config.toml
num_hidden_layers = 10
num_key_value_heads = 2
intermediate_size = 640
norm_eps = 1e-05
extras = ["capped logits"]
init_std_qkv = 0.0395
init_std_o = 0.0
beta1 = 0.95
max_steps = 8817
Each number is 200 + 30 x the weight over its row's rms, rounded and kept within 0 to 999. Layers, rows and columns count from 0. The size before them is the row's rms in percent of the matrix's.

# layer 7 MLP down (transposed), 640x160, rms 0.183, rows 604-625, columns 0-159
123,175,186,239,234,217,169,186,186,235,199,181,254,172,223,165,239,224,258,185,201,208,209,182,212,257,183,198,198,201,217,162,134,208,228,201,206,227,233,197,184,230,151,187,169,187,250,165,183,191,210,209,226,192,140,205,226,185,177,164,171,203,152,192,200,229,203,210,197,184,189,131,231,212,239,201,203,205,186,171,188,212,259,200,193,197,142,176,211,234,176,170,158,208,225,257,188,171,187,226,196,205,197,193,187,215,204,279,237,199,238,180,277,224,246,184,211,249,248,238,129,212,166,226,209,184,227,232,193,198,180,143,170,150,209,265,212,175,213,189,188,219,125,203,222,171,212,153,175,153,204,201,196,148,167,192,172,229,209,200,237
100,170,214,230,232,199,274,198,170,229,212,189,188,171,199,225,178,178,175,208,197,208,217,184,213,231,226,158,201,201,184,247,231,234,232,130,217,191,158,179,195,205,218,196,194,190,276,161,209,248,192,225,243,166,163,180,190,158,192,244,165,214,174,193,175,213,192,179,177,171,184,185,227,195,155,214,183,248,182,249,184,192,236,233,219,224,204,179,248,187,192,205,223,163,200,180,229,152,151,245,137,197,262,204,265,234,162,240,220,166,125,178,225,185,197,175,217,216,175,229,229,206,204,219,278,231,201,201,215,158,199,179,231,196,167,217,247,216,188,175,161,252,211,232,158,210,230,150,158,172,172,199,180,220,181,175,155,220,165,207,187
096,229,210,201,229,191,196,191,229,225,220,229,232,248,193,191,251,222,165,205,198,230,188,247,177,166,175,175,191,250,123,179,190,185,221,186,165,149,174,164,192,251,181,291,170,176,161,241,159,211,180,228,219,211,198,199,216,221,225,201,176,182,211,223,231,154,202,236,164,238,150,169,153,195,267,230,187,198,190,225,193,218,216,189,184,173,224,256,213,154,232,181,185,225,199,244,207,172,183,152,188,187,184,209,157,197,260,159,215,198,166,194,245,180,259,187,201,195,164,174,136,191,191,134,210,234,230,238,213,190,191,230,196,220,217,215,186,213,185,269,230,218,159,204,161,196,184,194,196,171,183,220,250,211,230,139,175,179,178,219,226
100,165,218,160,226,204,169,147,254,151,191,226,214,171,252,190,242,186,227,179,226,201,174,183,192,154,206,191,254,235,234,211,203,156,182,175,196,217,194,210,240,194,212,209,147,195,212,124,172,178,210,213,212,208,178,209,138,194,179,212,198,165,199,172,221,190,241,179,258,177,230,205,192,225,248,252,241,214,200,58,204,199,173,223,220,192,216,210,252,207,217,184,239,229,217,204,212,224,150,147,213,195,177,177,183,184,227,201,220,313,194,194,201,177,192,214,252,221,224,212,204,192,214,194,193,159,196,221,226,232,147,169,216,225,180,189,176,163,209,194,218,214,226,151,178,173,197,194,229,173,191,215,165,167,182,200,188,221,212,199,189
108,194,240,208,180,181,209,211,170,212,205,167,161,199,186,221,211,254,264,166,185,241,196,199,284,188,211,213,229,182,228,200,251,180,195,214,213,206,203,232,237,216,202,208,186,214,233,189,145,207,151,209,200,194,249,158,153,207,186,179,183,227,154,158,204,187,196,133,145,206,210,212,150,181,220,195,225,205,226,211,195,250,220,213,189,132,217,237,185,186,171,209,195,183,225,217,229,252,238,140,186,167,229,209,185,176,165,205,174,201,201,189,222,161,226,236,248,203,181,156,180,247,206,184,222,219,185,231,245,236,262,164,158,178,257,165,197,162,145,190,191,204,153,215,195,190,224,233,191,162,213,213,217,179,156,157,266,153,154,234,201
101,153,197,182,223,260,243,208,255,210,234,181,169,204,192,204,214,218,159,223,192,205,188,229,181,235,201,197,243,208,224,207,193,175,227,211,231,190,216,209,260,197,230,252,203,257,238,234,173,178,194,191,181,209,187,184,147,213,169,177,206,204,94,243,193,138,223,194,159,171,199,184,181,238,174,165,179,238,190,229,137,191,224,147,200,191,202,249,107,224,199,221,168,221,238,234,166,214,170,162,203,216,217,197,195,164,159,192,178,246,231,238,213,211,228,228,217,170,214,189,208,165,143,203,234,221,199,244,191,185,201,197,213,210,191,149,187,103,201,188,227,198,215,194,196,170,205,182,135,214,197,200,180,227,209,193,217,223,177,219,251
092,164,168,227,175,241,208,194,193,205,212,157,247,151,155,177,205,237,194,221,229,183,205,221,207,208,202,208,228,129,189,202,159,197,199,174,240,258,185,245,188,180,214,207,228,192,234,169,135,215,210,180,246,171,229,167,222,229,192,221,188,254,165,144,161,188,208,237,207,196,183,208,137,220,256,209,227,214,195,132,179,225,155,168,227,210,220,215,211,240,227,201,238,188,192,213,187,172,225,195,229,222,250,213,183,209,161,237,154,196,217,187,243,239,145,193,177,191,206,223,201,256,208,253,197,240,215,142,202,231,175,203,203,226,178,201,223,185,139,149,163,193,202,190,269,188,198,136,207,220,216,233,199,178,187,161,193,166,155,157,234
100,242,191,180,267,233,171,246,196,255,137,164,226,175,205,182,245,222,192,204,254,146,196,227,177,235,120,216,182,168,206,194,176,243,202,258,205,194,237,181,212,197,219,235,148,201,211,232,209,156,190,144,240,215,204,172,220,249,211,158,217,216,180,249,186,196,206,198,226,173,216,195,181,205,188,191,213,205,223,200,228,216,239,233,221,159,118,209,162,220,200,180,242,139,189,228,182,192,217,239,213,190,197,179,193,200,222,237,217,190,266,169,201,170,200,180,208,202,205,166,139,175,196,189,149,218,226,246,182,199,214,193,194,156,243,172,130,205,178,204,232,178,186,146,213,181,192,249,220,183,226,167,181,212,203,220,227,199,198,133,180
107,227,191,219,198,203,215,219,173,173,151,177,228,194,195,200,230,217,172,264,199,170,191,202,159,189,126,167,144,173,184,215,158,199,224,185,204,258,203,125,182,218,161,150,182,171,213,179,213,192,203,180,168,203,236,207,181,221,197,217,202,212,242,202,202,260,171,176,209,204,230,146,160,169,184,215,157,173,217,226,242,141,212,248,163,217,182,145,203,138,212,236,229,211,210,248,198,216,183,201,236,208,193,262,204,241,204,201,190,222,195,198,186,241,207,215,195,141,225,221,185,168,245,187,198,208,203,160,187,197,185,229,191,176,219,225,246,227,210,149,177,226,212,220,167,231,224,130,198,136,235,227,195,263,251,235,267,213,193,206,207
081,283,258,247,85,173,237,217,201,180,215,151,255,184,197,234,167,209,211,168,212,156,232,206,169,180,168,193,173,225,214,173,237,245,240,195,181,255,256,227,238,195,170,172,204,185,202,211,189,193,260,200,161,224,165,237,197,211,204,239,153,191,127,195,217,168,214,216,189,212,271,179,202,156,203,145,173,233,205,204,228,212,217,201,210,189,156,172,198,155,228,182,200,212,221,231,187,213,219,258,211,181,198,178,159,209,206,222,181,194,183,170,196,168,170,176,185,200,210,188,160,206,209,220,143,221,187,181,218,205,188,177,185,164,171,216,149,223,211,210,234,171,216,245,241,228,212,195,229,198,180,233,242,194,213,187,153,237,182,163,197
101,134,208,221,244,197,192,218,260,172,259,219,219,228,171,191,224,219,164,173,182,160,131,228,198,211,232,143,171,241,213,206,196,200,188,175,235,220,188,176,148,164,216,261,223,159,206,209,226,216,235,219,199,222,210,219,200,177,181,185,130,209,192,197,198,218,178,165,192,197,181,136,200,229,210,230,226,173,173,139,277,165,181,193,191,228,184,193,168,170,221,234,213,203,227,201,211,212,199,230,203,240,217,240,140,239,166,196,181,236,181,194,206,185,243,192,231,216,197,246,152,192,170,206,216,170,255,210,153,206,159,177,171,174,233,202,181,221,263,164,201,198,161,216,249,147,192,204,205,208,167,173,202,231,183,200,186,190,220,286,168
096,152,214,232,234,169,198,181,186,185,176,203,233,193,189,234,167,212,208,185,198,187,234,192,207,190,168,232,174,198,148,201,211,212,192,138,223,178,239,237,200,185,147,249,173,147,180,151,189,222,206,232,166,208,206,126,172,155,229,229,199,148,198,220,204,184,161,206,173,256,172,252,218,221,233,203,188,194,190,203,184,185,153,210,180,233,212,210,156,240,163,214,168,226,179,202,191,221,185,222,160,182,220,242,223,197,196,226,239,201,234,178,241,179,248,228,215,205,203,219,161,260,155,226,222,219,263,186,177,196,228,262,218,188,189,152,225,214,265,203,229,213,187,167,112,197,236,201,236,144,186,248,180,159,183,254,159,203,183,203,211
101,196,172,207,191,214,250,125,195,176,126,239,165,223,216,212,191,167,234,167,207,191,231,193,199,180,243,149,203,185,163,169,216,183,204,196,243,208,186,141,279,211,182,219,196,191,179,154,182,191,210,209,151,199,251,194,181,211,200,226,224,181,238,153,189,177,241,214,183,221,154,189,219,243,184,251,188,176,226,236,256,227,171,202,154,207,209,171,202,205,188,187,228,176,228,202,275,202,218,195,193,208,241,209,200,214,215,171,205,228,228,244,251,221,194,245,141,197,183,186,222,224,229,194,205,194,219,124,244,221,196,177,195,225,158,147,213,205,258,187,183,214,152,143,163,230,159,175,174,261,200,189,222,176,161,167,234,214,190,214,177
095,202,195,166,228,220,185,214,161,201,191,217,207,187,216,195,269,238,233,222,224,215,213,212,160,205,206,182,205,167,208,179,233,200,254,197,253,233,178,212,195,170,166,217,216,144,181,220,184,226,205,201,205,161,203,244,193,192,160,213,170,200,178,218,214,219,239,208,210,211,183,186,154,228,240,205,141,206,205,211,192,149,205,189,150,247,184,195,188,144,181,192,182,180,257,229,232,194,256,154,262,217,215,188,227,227,193,188,203,164,223,194,205,149,201,232,184,197,217,273,160,167,241,221,115,207,203,192,217,120,200,166,282,188,243,123,214,233,223,223,193,199,137,169,188,160,247,246,211,202,172,203,174,195,183,177,184,174,192,180,196
099,264,194,248,226,203,220,202,245,229,197,228,138,225,186,146,189,189,194,176,185,196,236,196,209,202,171,208,208,192,294,210,204,189,196,146,214,188,185,210,196,189,220,215,222,241,207,147,220,182,216,191,214,169,187,188,172,165,239,173,209,190,212,221,217,198,153,228,158,216,182,155,146,188,191,83,162,157,198,219,215,231,227,187,164,180,198,200,175,170,189,193,190,205,149,180,209,212,273,142,230,194,209,230,159,173,215,150,239,209,296,180,227,176,206,239,200,201,238,174,178,198,161,210,177,162,167,237,215,203,221,210,225,201,184,218,223,173,242,154,224,220,181,197,256,234,188,215,178,209,212,246,251,208,193,204,186,215,177,211,210
099,203,213,187,215,183,165,266,173,237,217,185,215,247,181,214,182,165,137,223,177,185,216,237,219,238,232,245,200,179,182,239,180,174,214,152,192,235,239,199,207,189,166,216,197,209,268,188,173,244,173,229,171,159,202,215,165,275,212,231,231,170,188,223,209,160,225,152,196,183,189,168,178,157,225,242,202,158,187,236,218,204,189,197,180,204,219,197,173,262,207,189,166,234,245,173,134,192,224,195,184,172,196,212,169,229,253,184,256,200,204,179,255,192,205,193,182,227,243,224,186,201,201,188,210,186,203,137,215,174,186,229,220,226,183,239,204,175,212,207,130,220,301,156,199,163,193,225,166,169,149,182,169,215,174,211,196,183,157,224,203
102,228,247,158,210,208,240,190,194,169,157,227,219,199,233,265,182,179,171,172,200,224,220,178,215,237,195,229,237,164,210,168,291,181,210,198,179,171,202,111,248,202,205,154,209,175,232,178,199,237,186,202,192,214,196,221,202,151,164,202,205,223,204,167,185,197,171,208,228,196,173,210,222,247,194,214,219,203,190,154,227,224,203,187,167,213,216,198,208,212,210,239,195,229,231,196,240,264,193,184,211,176,235,157,187,176,221,246,139,224,227,243,185,174,181,152,183,198,212,233,176,199,203,262,146,176,148,187,228,215,255,217,222,244,249,166,136,142,212,204,160,235,203,173,149,158,199,193,211,202,200,192,192,175,193,186,231,187,251,153,247
100,228,223,216,160,184,182,179,231,230,194,148,184,177,196,196,221,170,171,212,207,188,197,178,187,197,162,206,211,186,195,205,211,246,241,251,156,176,222,206,220,172,157,217,232,222,183,160,237,177,237,211,242,153,177,248,224,191,270,199,152,210,236,189,127,243,187,218,229,264,200,223,230,147,201,193,236,189,209,183,189,165,158,197,187,175,219,180,120,191,215,246,143,210,180,142,175,174,207,200,204,180,208,284,200,193,249,216,174,228,197,190,238,194,209,156,191,174,218,207,223,142,201,267,183,245,187,198,178,194,182,150,210,175,210,209,196,205,258,165,205,204,172,217,255,238,223,178,233,260,172,201,225,193,170,198,190,185,219,196,246
101,249,243,225,194,189,178,215,184,185,230,240,193,209,175,212,237,185,193,147,216,210,210,213,159,249,235,193,203,185,200,241,210,181,180,206,242,155,191,159,194,213,235,217,225,211,215,217,170,285,190,163,226,119,219,181,182,210,204,231,231,216,228,144,192,202,192,192,186,245,206,158,205,153,182,156,173,189,210,189,168,200,232,174,198,231,197,229,186,277,156,256,195,139,233,185,223,195,175,158,225,179,216,232,140,209,258,242,174,224,183,202,165,138,203,192,182,167,173,181,218,209,203,238,178,210,210,172,159,214,196,125,188,222,212,183,210,133,229,213,250,248,206,206,251,222,232,190,240,162,187,201,180,171,206,198,193,197,229,155,178
104,208,205,217,201,198,203,205,174,230,148,195,246,238,219,195,199,195,172,224,142,238,221,222,249,202,213,207,186,184,173,184,196,193,204,162,183,217,204,211,231,181,268,177,200,159,197,178,205,155,209,210,285,232,185,167,166,222,208,145,197,172,163,250,176,203,160,221,247,208,170,225,214,206,178,182,219,197,194,185,195,158,200,207,205,207,179,227,211,155,220,154,229,170,169,155,170,169,227,179,187,225,207,220,206,190,169,228,177,182,233,130,181,157,233,205,188,209,243,155,237,255,198,204,216,176,193,206,195,204,322,208,212,194,119,229,203,194,180,234,224,195,247,208,168,250,229,200,245,233,172,159,203,125,205,186,195,226,205,174,244
096,185,195,213,224,242,269,236,235,207,186,187,227,255,170,176,199,162,187,214,243,203,176,200,166,189,225,232,242,162,165,178,131,193,156,198,169,142,215,190,187,188,154,220,226,223,205,220,203,204,193,226,227,218,207,145,229,232,159,184,189,251,211,210,131,247,191,190,239,221,190,234,236,203,178,163,270,178,198,185,278,193,183,203,160,227,254,199,214,166,166,192,191,196,166,208,248,157,202,193,192,198,153,150,185,177,198,211,207,236,222,183,199,185,243,190,221,220,226,198,228,181,102,181,180,230,216,175,177,232,215,151,173,183,209,204,223,219,224,119,182,249,216,190,181,230,232,191,206,211,219,202,245,191,211,226,171,156,216,202,192
112,172,207,214,170,177,176,192,237,203,220,254,185,156,148,216,182,208,156,237,216,151,222,211,211,169,210,180,203,173,169,198,204,194,252,270,264,211,163,234,179,168,129,178,179,168,202,175,210,182,228,218,166,216,177,187,192,217,123,240,179,143,165,212,206,173,192,197,193,153,205,189,180,185,277,212,251,218,190,203,147,156,213,256,206,210,167,208,246,232,181,188,194,246,214,163,214,184,162,214,236,227,223,227,241,200,222,206,216,212,175,221,211,228,205,218,264,199,197,214,164,242,180,240,209,160,198,195,214,251,168,185,158,199,226,197,173,211,207,218,203,196,218,192,200,257,189,153,220,167,165,212,197,266,170,160,208,182,203,181,274
# layer 7 MLP up, 640x160, rms 0.348, rows 605-626, columns 0-159
102,212,192,221,188,233,179,179,153,192,200,195,228,162,176,217,198,229,245,173,222,227,172,234,151,221,172,157,182,188,172,189,265,230,208,234,191,210,259,242,220,203,199,225,219,174,207,245,178,185,239,204,155,256,167,159,231,254,209,164,223,186,183,279,242,209,206,221,250,163,209,203,163,208,203,184,170,198,247,165,171,209,183,195,208,169,172,215,191,168,228,251,203,215,188,209,178,216,207,202,291,240,212,178,136,143,175,198,196,232,221,196,218,176,203,215,142,189,301,192,179,146,219,190,189,250,179,181,181,219,202,217,147,207,180,201,197,216,179,191,227,204,193,228,165,198,200,221,220,162,273,204,187,241,155,216,210,198,173,188,202
095,227,214,213,188,196,159,182,258,173,101,201,185,174,180,217,250,176,208,173,220,195,153,228,185,230,164,172,169,199,193,210,169,196,190,233,168,147,216,161,211,206,204,222,209,148,225,246,228,236,170,201,199,191,203,201,168,186,173,179,233,203,195,241,194,188,190,175,234,259,217,186,254,172,187,178,91,151,218,223,206,207,188,161,274,253,172,202,234,210,168,218,213,249,207,168,232,198,129,178,221,232,198,194,222,197,199,207,178,158,213,196,182,201,211,250,246,195,155,213,207,193,181,221,194,234,216,186,184,193,199,233,212,156,159,231,158,224,188,233,242,239,249,170,189,250,232,214,216,249,200,224,182,218,222,204,188,192,218,183,147
098,202,201,137,233,185,195,163,237,209,202,177,164,219,287,157,159,134,250,219,212,150,192,217,196,228,174,230,203,187,240,190,246,188,267,141,211,231,244,203,183,192,193,213,170,171,189,170,168,171,142,218,210,202,180,238,180,195,209,248,240,164,230,194,214,195,205,177,149,199,191,260,205,238,200,177,202,143,215,169,187,198,204,174,180,193,187,225,186,223,196,208,258,239,206,204,159,197,184,166,246,213,192,179,263,213,182,236,232,271,190,200,189,228,199,214,192,213,210,188,152,215,204,245,196,224,244,158,243,191,162,194,225,255,210,183,177,216,196,207,197,236,261,288,185,183,186,213,188,193,202,253,234,184,176,180,196,214,195,192,212
103,134,178,240,134,209,240,208,238,194,197,228,190,223,195,194,189,198,224,177,155,209,221,194,192,155,207,166,197,211,232,170,211,217,210,193,236,216,216,252,182,204,151,211,197,180,201,207,210,199,174,263,126,185,209,167,181,202,199,192,228,223,253,218,216,229,216,197,180,239,233,186,183,236,217,197,222,173,139,250,216,150,233,203,215,202,173,246,201,197,199,201,233,168,159,163,181,198,176,165,209,234,183,181,136,169,244,202,141,209,179,216,235,190,245,228,213,205,240,258,167,179,186,267,239,198,165,193,172,205,274,214,194,170,164,196,194,262,212,147,158,209,190,214,201,277,214,218,191,169,183,192,192,149,204,160,182,165,153,233,202
089,216,204,191,203,186,203,143,166,165,226,200,247,190,172,214,208,195,201,215,203,182,126,227,191,241,199,214,164,171,209,271,209,213,194,206,213,249,220,178,238,141,186,294,215,213,222,217,244,176,159,223,218,181,243,157,196,192,230,189,180,165,169,207,203,179,163,141,142,160,183,209,212,270,200,185,153,248,204,256,212,204,210,153,212,197,162,235,193,238,200,188,173,215,215,189,211,274,157,163,165,216,204,208,207,185,170,178,207,227,195,156,213,175,209,199,143,203,212,182,181,170,188,221,231,197,158,204,222,202,194,193,183,175,218,202,178,122,171,180,162,207,308,204,230,184,219,201,250,217,234,200,182,180,215,206,195,233,209,204,193
106,162,179,225,207,155,141,211,190,204,236,184,188,194,211,197,208,185,224,236,260,196,169,159,193,213,205,192,199,208,182,183,191,227,192,174,250,164,217,215,147,184,213,201,163,199,260,228,170,239,121,210,189,244,250,210,213,213,144,196,228,179,187,157,241,137,233,179,209,204,165,185,230,170,264,206,112,232,162,213,209,210,190,202,193,213,178,170,177,167,174,201,242,220,204,230,188,233,236,198,222,228,229,172,189,183,223,235,177,177,155,159,183,183,235,213,189,223,202,228,239,253,109,276,192,224,198,158,228,205,232,216,177,185,204,235,183,196,199,141,205,230,250,224,220,181,185,146,223,219,177,184,194,199,170,176,231,208,180,210,205
100,197,264,188,180,135,222,241,206,194,186,151,211,201,204,258,200,170,179,226,206,171,184,178,207,196,157,205,172,216,242,254,212,214,170,235,154,194,256,194,167,244,208,187,205,197,228,203,162,174,225,207,225,145,186,228,172,202,235,148,205,186,213,279,190,169,234,197,221,210,188,151,151,164,234,155,188,200,210,199,247,205,250,142,198,216,277,212,181,241,193,185,182,143,189,217,191,238,187,197,202,239,202,238,201,215,231,223,140,191,222,212,185,204,200,206,232,205,206,183,173,215,163,231,187,204,161,199,195,191,237,194,250,159,208,216,177,195,225,187,283,175,170,193,225,190,183,282,208,134,195,193,231,216,192,155,171,214,185,211,163
105,199,221,224,183,140,177,200,151,161,186,190,169,213,222,191,219,213,192,205,215,228,184,204,257,251,212,201,239,202,232,192,226,227,250,159,182,161,184,213,187,199,182,157,147,244,184,179,176,122,193,144,222,225,220,219,161,194,190,224,224,164,179,234,243,157,214,269,204,161,222,231,199,216,208,203,192,170,143,209,174,127,213,175,199,198,217,181,196,185,271,190,141,208,171,192,196,169,225,203,252,207,249,186,191,236,246,207,220,174,183,194,234,186,209,184,185,244,228,202,155,177,209,173,244,198,199,238,213,231,183,191,160,162,167,251,217,224,236,172,195,166,213,200,233,197,176,197,242,188,131,188,227,223,184,273,211,199,232,225,255
087,194,187,187,176,201,189,179,175,176,196,210,183,129,205,176,181,220,166,136,181,242,219,191,215,196,192,222,139,178,186,228,232,195,207,165,200,258,227,221,214,169,200,191,210,209,211,170,188,178,191,168,204,179,192,150,215,213,261,195,190,206,176,229,207,211,186,183,191,160,262,204,266,188,108,186,192,189,222,250,169,237,182,177,190,178,188,203,229,158,262,209,200,228,123,174,144,176,198,195,211,199,202,209,218,242,195,232,134,181,215,289,238,149,197,230,153,227,211,219,203,244,220,224,188,181,235,186,157,160,192,238,186,189,206,177,212,216,192,215,226,206,266,205,196,179,167,221,146,246,227,240,211,222,195,209,182,213,257,175,236
099,198,256,120,227,175,188,213,173,190,176,217,146,234,235,184,135,213,236,260,199,217,194,149,221,221,180,180,215,198,185,220,194,212,196,201,182,134,244,207,199,257,166,190,136,162,260,202,239,185,182,172,182,140,180,213,164,229,210,232,173,221,247,201,202,188,179,189,162,171,226,211,170,220,233,236,192,211,223,217,165,204,217,218,221,162,208,190,217,199,199,194,180,246,197,188,219,257,210,225,151,219,194,134,221,171,186,210,246,213,237,212,192,193,171,256,169,194,248,218,181,127,268,245,226,224,195,154,208,233,177,214,201,239,188,243,200,154,216,243,144,202,191,214,196,202,188,225,212,218,155,190,230,236,222,207,213,192,165,191,195
104,161,241,227,238,235,224,159,232,189,179,217,239,203,188,195,179,201,178,152,261,182,195,200,211,199,234,183,210,189,189,190,214,183,207,185,209,170,283,119,194,251,199,214,260,184,154,204,217,254,163,191,177,184,193,263,168,203,205,225,196,199,165,250,262,228,188,150,171,222,169,175,206,179,256,223,203,211,224,203,181,167,193,193,213,199,159,225,258,146,189,234,187,195,146,181,227,217,157,179,188,201,223,245,197,188,177,199,240,179,224,200,190,191,155,165,219,192,151,140,172,200,233,229,181,188,195,165,184,192,200,163,190,176,213,209,208,162,174,217,244,248,207,220,177,258,183,173,234,123,214,232,262,204,174,225,232,184,197,187,216
100,166,156,242,271,191,212,199,244,165,159,203,244,235,149,187,217,192,235,249,250,206,171,155,204,183,231,146,238,242,172,177,200,255,203,162,226,230,217,223,225,233,201,182,190,193,152,175,199,234,184,209,230,173,209,176,167,164,242,206,215,199,184,175,184,257,169,230,193,194,190,165,210,129,210,209,171,220,196,197,198,175,198,194,198,163,151,247,212,223,138,266,186,212,144,178,211,186,214,227,234,197,234,240,232,194,195,200,171,166,231,192,137,180,206,193,193,210,204,224,205,171,212,119,186,167,166,211,203,199,229,238,200,166,166,209,222,221,174,178,178,207,214,157,218,256,139,203,199,214,170,242,183,240,143,210,198,189,177,231,181
095,184,178,132,232,143,226,209,169,190,196,201,240,206,185,231,218,237,201,200,154,234,181,171,195,205,160,220,210,198,235,122,185,169,244,176,179,184,233,169,198,192,172,219,200,191,202,197,182,183,216,185,166,185,177,175,194,221,131,264,200,240,207,235,208,181,151,161,217,136,147,243,201,187,176,166,222,260,192,233,181,192,221,151,180,194,230,254,192,201,204,233,211,147,175,193,228,198,182,197,179,216,172,159,185,170,170,154,130,213,217,207,232,215,209,172,185,224,220,217,243,181,136,260,219,188,246,185,160,208,186,208,201,181,221,197,186,209,173,203,194,174,202,206,210,238,200,298,254,192,246,195,195,238,229,196,156,214,208,229,170
102,291,164,221,184,167,176,184,201,248,179,211,179,187,198,175,260,196,227,217,188,241,230,163,178,204,182,174,208,186,225,195,167,197,232,214,191,240,202,244,169,209,272,175,178,194,194,135,203,204,185,188,215,193,165,166,123,217,148,233,171,135,210,226,201,191,155,244,186,207,215,149,139,213,218,137,204,163,212,238,217,200,204,163,182,256,191,177,201,124,180,231,195,206,162,190,189,182,242,189,157,140,209,241,198,197,225,197,230,206,204,210,194,178,227,238,231,220,228,132,169,206,166,214,181,220,197,187,199,211,227,188,184,145,145,232,243,225,236,194,240,177,194,204,187,217,174,241,235,170,180,198,217,219,197,189,201,229,208,225,164
093,180,167,170,211,170,121,191,202,176,215,188,201,184,235,163,161,233,148,196,202,215,222,193,212,102,228,178,184,239,178,228,208,213,204,197,148,226,251,235,209,222,179,103,218,231,187,185,136,204,196,200,215,180,204,182,210,211,220,179,230,137,224,168,192,150,214,244,242,228,202,223,214,182,190,181,192,193,154,196,233,238,202,219,189,219,227,234,218,189,199,239,177,251,189,215,194,222,164,231,225,176,187,224,247,263,183,205,246,232,212,225,141,176,175,276,234,187,220,180,264,216,173,217,163,204,162,214,199,208,175,210,185,225,158,222,177,207,228,184,190,190,224,163,201,213,217,238,227,153,171,212,203,190,172,220,237,177,157,202,244
097,209,197,190,226,244,211,128,188,244,210,229,190,192,176,222,180,203,191,156,227,214,189,260,187,143,146,219,267,178,268,183,208,186,208,235,212,180,199,211,183,203,214,219,172,170,244,221,218,212,155,181,184,199,219,225,182,226,142,185,232,211,179,193,204,163,188,208,144,167,237,174,219,275,232,191,199,165,199,189,238,201,193,235,195,173,192,149,118,179,151,227,134,215,231,157,203,198,173,193,210,161,217,200,180,216,249,113,227,218,274,188,234,216,181,207,171,220,206,198,258,183,206,168,255,210,235,189,222,178,232,206,152,194,225,200,185,224,173,227,190,189,212,165,231,194,169,211,202,214,221,194,200,202,214,198,169,198,241,191,259
106,243,242,179,173,226,166,218,188,202,219,174,227,155,192,214,199,159,189,195,204,177,149,215,177,190,176,209,253,233,226,183,228,224,229,196,173,244,188,190,146,191,213,198,243,217,159,232,161,130,150,174,153,153,227,258,209,222,223,175,180,176,261,264,178,234,232,176,220,195,179,154,201,167,220,171,210,219,206,163,186,243,172,172,240,161,223,186,156,255,219,192,236,194,198,130,252,199,200,197,217,197,217,213,187,172,263,160,180,201,190,206,192,205,258,171,143,188,239,197,226,174,171,196,190,194,211,150,213,205,195,192,169,198,215,172,176,157,213,249,204,176,201,186,269,209,196,204,170,219,177,191,242,173,192,216,209,189,139,231,255
101,150,236,251,250,191,236,209,212,173,230,168,261,189,171,215,213,224,158,199,205,174,135,235,159,260,187,172,246,246,221,179,231,208,184,191,229,180,178,233,170,198,210,191,189,163,136,221,202,215,175,199,170,185,231,213,186,184,191,186,211,200,233,201,175,162,201,189,221,199,221,219,200,173,190,233,230,201,178,160,198,167,219,201,143,165,265,162,169,245,246,242,187,233,147,225,203,236,139,173,229,204,208,220,204,217,166,175,225,157,180,196,274,189,204,231,198,242,209,178,195,191,230,218,164,110,190,206,169,245,215,204,241,237,197,205,218,209,162,214,203,208,156,166,212,206,216,194,257,230,184,182,210,263,221,172,180,160,236,183,229
104,209,179,176,221,217,172,203,221,229,170,167,215,185,198,236,166,187,207,162,180,165,215,189,131,220,169,181,216,203,221,198,250,192,132,210,188,167,223,223,229,215,176,141,179,251,163,227,215,125,153,254,241,211,169,192,178,182,243,198,167,163,169,243,196,180,171,210,203,187,303,168,198,206,209,166,193,225,219,165,202,184,238,208,223,194,177,228,220,172,209,130,156,211,198,117,210,210,204,196,172,217,247,166,219,225,207,196,212,191,186,182,232,206,131,239,209,217,207,222,212,204,189,189,189,227,187,221,142,215,203,233,203,226,242,234,202,149,222,219,233,209,240,223,209,156,157,215,252,238,197,194,233,227,192,213,159,229,223,230,237
107,185,252,189,201,205,138,245,218,205,247,180,206,215,174,171,164,174,155,237,208,186,263,213,194,214,179,230,178,191,170,154,174,158,232,206,188,216,165,194,172,151,185,172,191,193,199,222,215,204,211,193,214,190,203,237,98,207,235,178,272,183,253,205,145,195,224,164,217,132,212,205,199,210,205,195,261,225,186,172,236,185,213,250,177,233,226,267,177,207,166,214,194,193,162,146,199,208,170,169,206,169,187,193,165,225,228,190,228,218,217,199,219,197,231,243,200,189,160,187,243,184,99,189,230,219,167,192,189,196,181,230,193,208,210,186,206,182,196,194,191,162,248,293,195,170,217,223,179,215,204,194,218,196,231,212,175,184,187,141,214
109,182,243,216,170,220,210,201,211,161,206,186,222,167,168,189,188,218,162,192,161,223,226,235,231,200,230,198,207,228,138,200,165,208,166,177,172,141,139,216,209,170,248,236,176,227,186,228,181,197,198,207,165,205,189,262,169,175,250,182,279,164,208,218,217,167,208,205,215,198,183,222,197,142,235,187,195,263,216,177,131,171,217,194,214,207,180,135,255,187,205,198,221,201,221,173,203,172,163,157,228,196,158,235,180,212,280,213,218,185,204,247,203,208,200,242,263,249,237,234,209,213,236,213,157,192,233,167,169,187,225,179,172,207,181,205,209,206,185,181,245,159,267,207,205,263,173,213,175,182,151,226,180,221,178,204,189,221,210,237,191
105,206,198,218,191,161,185,149,236,168,209,190,170,138,224,222,155,128,174,216,217,192,203,244,192,193,200,235,232,212,239,189,192,222,205,214,233,183,193,200,178,174,160,179,185,160,198,197,207,182,205,187,195,167,206,183,220,169,207,203,182,229,212,228,184,200,154,227,180,186,206,215,213,250,193,258,160,227,243,197,218,185,207,168,129,178,163,150,156,169,117,255,220,188,234,212,190,190,227,220,229,198,247,205,226,231,207,217,235,174,245,168,202,116,199,159,189,201,198,187,250,198,192,225,243,214,210,148,216,216,195,139,162,273,217,186,175,223,208,191,236,232,225,239,283,243,205,229,234,251,200,200,180,213,240,200,184,206,241,196,180